From a checkpoint of a small transformer trained on Wikipedia.
Architecture: RMSNorm before each block, rotary positions, no biases in attention or MLP, untied embeddings.
Training: a variant of SOAP for these matrices, 140M tokens, 2138 steps.
Each number is 128 + 24 x the weight over the matrix's rms, rounded and kept within 0 to 255. Layers, rows and columns count from 0. Numbers have three digits each.

# down: layer 6 MLP down (transposed), 320x128, rms 0.27, rows 76-106, columns 0-63
# gate: layer 6 MLP gate, 320x128, rms 0.293, rows 77-107, columns 0-63
# up: layer 6 MLP up, 320x128, rms 0.274, rows 77-107, columns 0-63
down76:093122109161145144124115083157124148113103158168147144106086117101147055144148120148104110136132124101125150146146168121174139135130123088085126110108093127106122155131125196097139129142145063
gate77:131138110100138123093097108134053087126133146158112115144130140088133121155125163183117103119124183146120125105169164137140180183139149133121160119103082092150106121094134151161101090146126143
up77:093090139153111094093192144149142108127109146154159140124111115151129171196167121108147137162123171138162203149146089086137132095092098113125096117106148137132119108092119147141123142119142131
down77:158143203152105148088180124157172160135130125120129181124110080136095111110165132124160125124125139145152135132130073128136108186148107115126109134140117156112121141080126116091133147082159104
gate78:150167092093080129165120123138156160120117105142147178137152115136117152133131090097123158100153131117104156147135109115102104112102135128168094154088129118106128102128109151114171154117157130
up78:172126144088104087147158121144121083146102128115139113114116080130093120139101111137131138122123156127137117105137108109048106138135108096140166100108102104075132139133137150116146140147133132
down78:105133137114094111096133160133161134086124144142119092155133158132161141123141114124116132155159122149095116100113114129148150132152140129146152140131125086128157117138113124118158130171118137
gate79:113127132134155147164171138165153089180118164076102120168105152092175116148144113115150144108127125100131136118082103176138075145162165111130095170199104133134139113138144135152131116123116119
up79:084116187127116127079124124140130130138151128114088093161139130098182091116100150169148145126125151136153136073137102148114138087127182157094151162111137153115109122173123105111112130095186151
down79:133109138073127092110118179130155093138078114129151098150055127131086130150159154139149155102120093114176126125143161103115114129162123092103147134084134129136117155161127120113135165130205138
gate80:143111105126149140112099126170134124129081118181099123051132082187173115116129156157171168113134140090168114126166114096128090117090163083169122155099135119180116115120154107131176117156198133
up80:162107127115149150090126159088072090113205091150141119141094138088141108152109147139128096136088147103156153090095154153128129101147128135101112126145130150138169143147109154099126103104089169
down80:136110114189139109078141117119101145148122146094160105135101111174110135084128124137088112147144133115073209113131130107121164160127083141108079111112125070140122135107113142135106151091162165
gate81:123106143141142104079103134136143112090152161134102103121131119203162155104140108114095123137130127151119100137126084142112141128138115144126110140175159115120153111106125141118116115118082122
up81:122122122104108124121105126092131114159141138119137129126109129123120147102129111116132162124146113137113128128129138147155099123115110091103076091087086090155104160102150100130124132118137148
down81:149115121129119144109137087123134126112153101129130142141111122152128101113124134114112082138164114185132130135137111121109148129156111146095134108100160141092122125148149131075125087140104159
gate82:141131117095148111139078103121135174149112140162111095098127179085171112121098150125127145137100143138123150169161098133153120083090152111144146157139098116189136117143143170093130100141091113
up82:132149105073167189120096073152139084145106135150116138116158111113127075147153135136119126129149155108125125116106143163138111143143153113151192103152110146151141126158093083124127133142119137
down82:136125139096122097143140158124116148113162109089102159118135111118138047115121112123139117136127128142093126158108151096080143116092121184120135124126152147152113108148112126115095147127149128
gate83:108154141137085211089141105117127131130139170110151152135066116113144113169123163118132112116131138107114112125100117143094093143106090107155095119087157158076131176154134120149147113135153082
up83:158136124113141112122148150105136124097182119125112141121151124102114162114147175125113082200115148110127126142140118148138119171149142089152137112126102139185116135168085136159127133154117117
down83:101110107164126129117148142132126091106143113147121084122088097098175171099107151131116102104123106105122152121089173192147121184125126141151122132079133098088152124154165126091125092091086116
gate84:131096101110107111104167146151128095131102091083160133101148081139119138123126167106149151116179126119144085139110121138128166118115155131104112148131165141154139145120131203147131127083136155
up84:124169094133114180154123090107138129137167162178134138129122142150130125098107139094114147110117140128082139146134173162105140119147139134164150093104078130168142120155157173130176093116145086
down84:100105125128124161178103146129099133121119130148160098129144125104092081151130150163134131123092124122141089083142117068107138085131136153128145145193111134159146137159140111110122115157080146
gate85:056124139139111113142136159096164139162130163148102136118148065125154115131159182163145142147173115123119157107169142157132126106152145089135168131089102117160131125139148132151112139125141105
up85:121122163109112130144101140094131172114166121140139120113105135139156113149085118159128079119131139114122161172098149178145085093116168123160115173089141168122135127114122116093137167116171123
down85:110136107142101121096160107125138135103125121141125131136091128104114093118138105127140096117124157134101146127133136150124077128154107135126168184130127133150130186103132138127122107089143172
gate86:152114132067153105142127164112102144150118138155168128165131142105137119169146129142128131135115114108133169115139136077133155139130122131125135108121154124141122106139122137119122096121142115
up86:143119125130129132125137143101093166167116117134135112161088125118137142117143120140116107147147158148127141154149149126141151130118117138165139129133152094118140123137081099112109088139143063
down86:108140152108112111107126111108143161123136105128118134120116136134164123125132141108106156130124145126104119133131142125133163169120102167170167134142145103126129106113138119105132117102117117
gate87:105118139118148104112154161123180133137143127121139141141110125110163155107153092127167105149126099124111125078153124119125113131127195075113084160140105180119094118127118152114127114140107123
up87:129151103099139190154131170159118100126155113174164109131140154135079124141106137124118114123109102118177143148153095157160149144096135122083089142073192127139097166111106150157113140164121121
down87:159137075122092167119076076131104143136141111133102146128121106110184158081105132109156127144139117117135128146106134123149172160105100116186082137108084115128141088143110101099127114173133090
gate88:134057091137141140178157084123121135133130125136105097125084094158142119154100097073115148136132111118125102104087099141140076121140146094125146093139184159145112137135107099157140140119114150
up88:132119128132116136083127088105113109150127154087133156151105118107125086087119125143142121136130116157128101118123125136094123117136134148154129176133167099150121140159103120132178118137132084
down88:105134154122087094170141097106180091128100138087152113146136127131165171125143084145092160119126114131114140140152114131155161148155177085122090113132146158112163115138112107127133120115148150
gate89:134119140154121159155089110145089184081108090144140153142132150075148143159110123111113162129115142141175150129123106091103120143139134112091110139103134100154115149088135116131134133116172139
up89:120181132135104116150118163159136127123112116133135103124146112153113115138079157111170108128124105084089154119134134151164096167127122103106125159109122119172151106158101128116141149138095118
down89:120129105141144085124147161146124120126125195116124161108135104141155151101147156154139148143094151129123137126111128169098098133118102151039158131122126121123169124113114143112144143131145075
gate90:114083148152161156086119127158145122129136149157119118123097102120138132117145142147128128106104179097147134169089105137158162161149125096122121086170129130163121154121166102150131143144095081
up90:129134135157126135151136126101133139139150106119129127138097149159147206119138138133121141149121143143117152092131137130112136104091165137131138147141138110158106177124131149106132116130128118
down90:144116109114149135096141091151128086111161121117161146116176122143106101153108095089132131113107128111126131166160099126127092161112142133147112115135149127134109117137143140153137131137110111
gate91:190143076090107128091136142113125149155140145159143137108158124132145127097183101147128138133161126126128106134088142090170119121139142121143109100096106163181151129151133152160114138104111112
up91:122143119137093153112149135137107095105130135153128105148107129102168099120076131099106128096116109072165181116161148119093153144099118093109128171103124140140117142140095133154119083141065157
down91:127098140128094106154117174148163097146169160170117150145109152136131118141133151137133097176136128155120146116116165132112145121122148107129130126105117121150132158172107142136094145130129114
gate92:109122150140152129125103137098119109088140123114091126122118133109119112076182121187114146134157144140092109117147127102133146087095099133163113169134136124170140131143131132112111114060118129
up92:123146143130129143124111092193137114109096128124113140150125102166085136137126165120141113114139112095136142130114137114134135104133069163117091146143142083134109142157153103076140127150092125
down92:140089121108140139125146117138178153146133113142150149120105132173117116126136078168168115137164134107120077146105135159099122131156152149096121105146173129108101138098097132084085119109103090
gate93:132123129106103150107117117137160099135086124072104138105093105118174118149125171115176134124119134076171129124149098147113106119098187109144081145151109147144115093107102141120096115143121141
up93:116145130146099180098195144093113162126115084169104171132134144138133112087109131144146121147129116156073139172139168171132165127087111118138146163152089128092121145156150157121174129169078151
down93:156081126177126117158132121118132200193137167164095079134165112143099127102148087107108129122123095108096135159147134116159098173126131089123150103133161127147129083112067116152164102113154149
gate94:088083159113118124125121145122101129130123131110161111113179133133098160160149141122108115110124135127150133143121119109154111115129122125086109098109122135136137145099097103120176080102145154
up94:112164138170135145129112156088126135147181141142108118143153117147146159127114093161128126126118127165115127158082104116153070098077111086123124103150139123104151116114111120161158110088142131
down94:086111120078147122152137125116099125115123093116123092152139132150031175121126163121098184129103084151132119123125111086120167142101164097106106160120115136146170156128121116143174115097128129
gate95:133118134162166129158110143057137116130124118155131146127128109062165166150182142173134078154175136168143106089068144118156117141116081122128143150163148154095178127127149087097107125110159152
up95:139094117140147106135104139126133105171091165167123138121157123096144122189166093096140146127137086133119097121117116124164124096069124072162146135131133160093141128139144112103172122133098150
down95:129109118161131138107113107109104139129130164110071112057099128147125116132118101103136112138148088107122124144133139076128111149117116150175143154145090134122103132142115138131117131140058136
gate96:093165101123116155138080122122112056151103134126147133120093146104134161129131164127114121083137056151076141154160164107136107129145091081106173106130101107144159122163126162175148135096133102
up96:054179089139133155131122152145111097172085167106178153136132161088109161155102134125095151125101145187085133105187120121174125144140173105136107115121106128107109159161119114112152124119117131
down96:122167158129140094118098164112165136094104126118113153131144104137172104187120134139094172143169146089132103189155130137107157126099124169090139142147115113151141130142170132154074131151133178
gate97:127113141120176143121130130160107090117098111161103187089107131135136145132131116162142170191166142143138135127148164124165138107136084104099121095165123116186079134113170156097138098142141155
up97:091132161179147107119121108127148095117130116109091184123101104131090138121142085120148119129159136156120128114137137134150097113120116111128091159116134126151150169165139134154141125121161116
down97:128155097131105174147133157110091167100128157168151126147138140110117147131096089124088110111145131123093121119132107134153158133133115142138118116121168095139095159139136131113148148093086158
gate98:102131165107125119156126079131139138131136188158099141091195139124147154127124099136093131150115156178120117075145114118091093123161130107154112130144123121084126109148142084072149114152097162
up98:107143129113138126109097110132125145137127107136126106107158113133164102082096151138126084145101091139119110115167113100102105103129119118178169137123149164150163116116132099168167093150131171
down98:101108147105153141172119147079102080145170124107156126160148110116068123108154125165103119138134140168122176130168120155082108135150106068138121106151122127136100158124122075107145128115115170
gate99:120150113103085138129133150103126116139121116167128145113146160162131117126178117151098125115145116166136156107110141141141147106109144097129174169169142140107107091113137134083122100110146120
up99:109109103139149152153094145123155129145183148119107112101102104111139116118128130098133145132091132151125107131083131143105107116126123157086154128159113130120139128125090119161133167156119141
down99:145148148054151090128099140124122141170104114137148156112174130113102172106131136137165113109138162132158110153117101137119124104107148158109154138112058105103123151115134126118089160133134104
gate100:118148145129087128124159129121094164142091127145138145108115092132112139131131138108126104130156154148147149146164151094141145135149110059129130109171155143152110127137119131113133120137175142
up100:113148176139111074121108138117155138111115138136120165115098116144143125085124161161153125130108117139147122126111113114132131156135104114124144133102114142124114128116149090150112172081088101
down100:089097192127112121128113143130121113150132091113202115107132148168128162112082111132147146134098132135112145152142115159139102098124115155137117134100112098122125129161142136104105115154133145
gate101:149153116148132105153122101104118113131101071151137147143080109135145140102102143151123159121136120110103129126140111103078121153149181079116134101142099121115106121152096132145144138159163145
up101:156124129113154085121144155115140106140116110092095128124087112137138155083124120141162084134119169108108112128161113086108142155158142152170070114144110136138172129137102146164110130097177148
down101:144130147153168114120121154132099107103117155129124098175116092120094172165145094123137105136129175133101127160159112108156131112121099094165118173111103142159121110144139115130154088129165125
gate102:178136175101124121138141146105140133112095104107127098145146106144133135136116100142103120161177111122150157094142118164128098175157159116140121078148123130138146156091099121134149095160150104
up102:151128155098111141139107102110175130120150152122099094118102120143169125112133128145072134052189078115163084116107130184099158133119147152122121136140097113125152123107141130115152142135117079
down102:147145129125143173156135120117110172105138094096084107155132120120132111114182149136151135126142087121119119135089153117126159167139128108143112086134096139134104083102125152104165099186113114
gate103:122149122108128149121104143130157093136152161118125105125150133107141128112116075105161167135154125100161083124124143135132132126164057103129124133128149156120123083148116112094152107136151144
up103:130143125096173094112101121171168120147106158134153161068135114150141104132132137117113140109149160134123120136100115167146164133117113146109110119104166151152111148157169123159160119143155069
down103:128111125142134093145087169103139145120134151143123099123146142089183136143189112091099140123086117132115122125102087166116094163135144102135161140148177136141173095136100155126137122145159135
gate104:138100146082119172108161109126140110126142149123090143136138140110192139097102087132132131117148161141133116091145143139129070104162125143166122126117136091125110149134115105117131062113136127
up104:137134081205139133187080109164147094111104131143122135133144119129130127146105119146139141168093115097118111159123107124129151142121092128095134106133144167135063133118120123151121136119156139
down104:123124127138147118125115127131166097127129107114129125134101190136080080130128120127138114118148151136113152148136124107090120135128130117133072127110159113072130116151138157184146152164107155
gate105:156152077141115143106185144126162119141150158103133139146141059109144124115109098153121100084118154140130116138105119135149109118117129126111141083149118083128119111077158125156138145141117129
up105:109145102098173096122099112158154078110101118126097118105139145130141151108133150105158086138125140121122149153119169125157146079142137161127157121103142155157151096138153146140150151139135114
down105:135146133111173151121091054115145136144138117152083134165129114130105139132161168105135091138108144105087145121122145132097150127142145130116179132180142086131180146135136156109156111142137113
gate106:119127084127156135139110142133092094137124141146126137119163094130136095160151113109131110121136082166118171144140110116190113097147134122161149151094098149091105100132153108148093114138103105
up106:148104120135107103130108101125131127106130124109071116123112127089110133101119090153172172109161142177149118076149111142176116121119120122100157127154135147132105157157089120133119109123086137
down106:114160117117141136130132129118130100138085153145125129126173101129115124160131124120102106114102124101099133116101127162118142175115097112137151098109145170154181121107079127120107163095100110
gate107:120100087133105115145154127141169107152157135116151133118115138159112131159156097121120110128147111155142154160101162094158119118174114105136115105137158085114080146132121109128111101127135117
up107:115131127148159155148163147074119152132105123143166147118110143158126163145083132101118100136110136113115111119084123112133103159130120142143088084148140122117149122136099104133140134149118136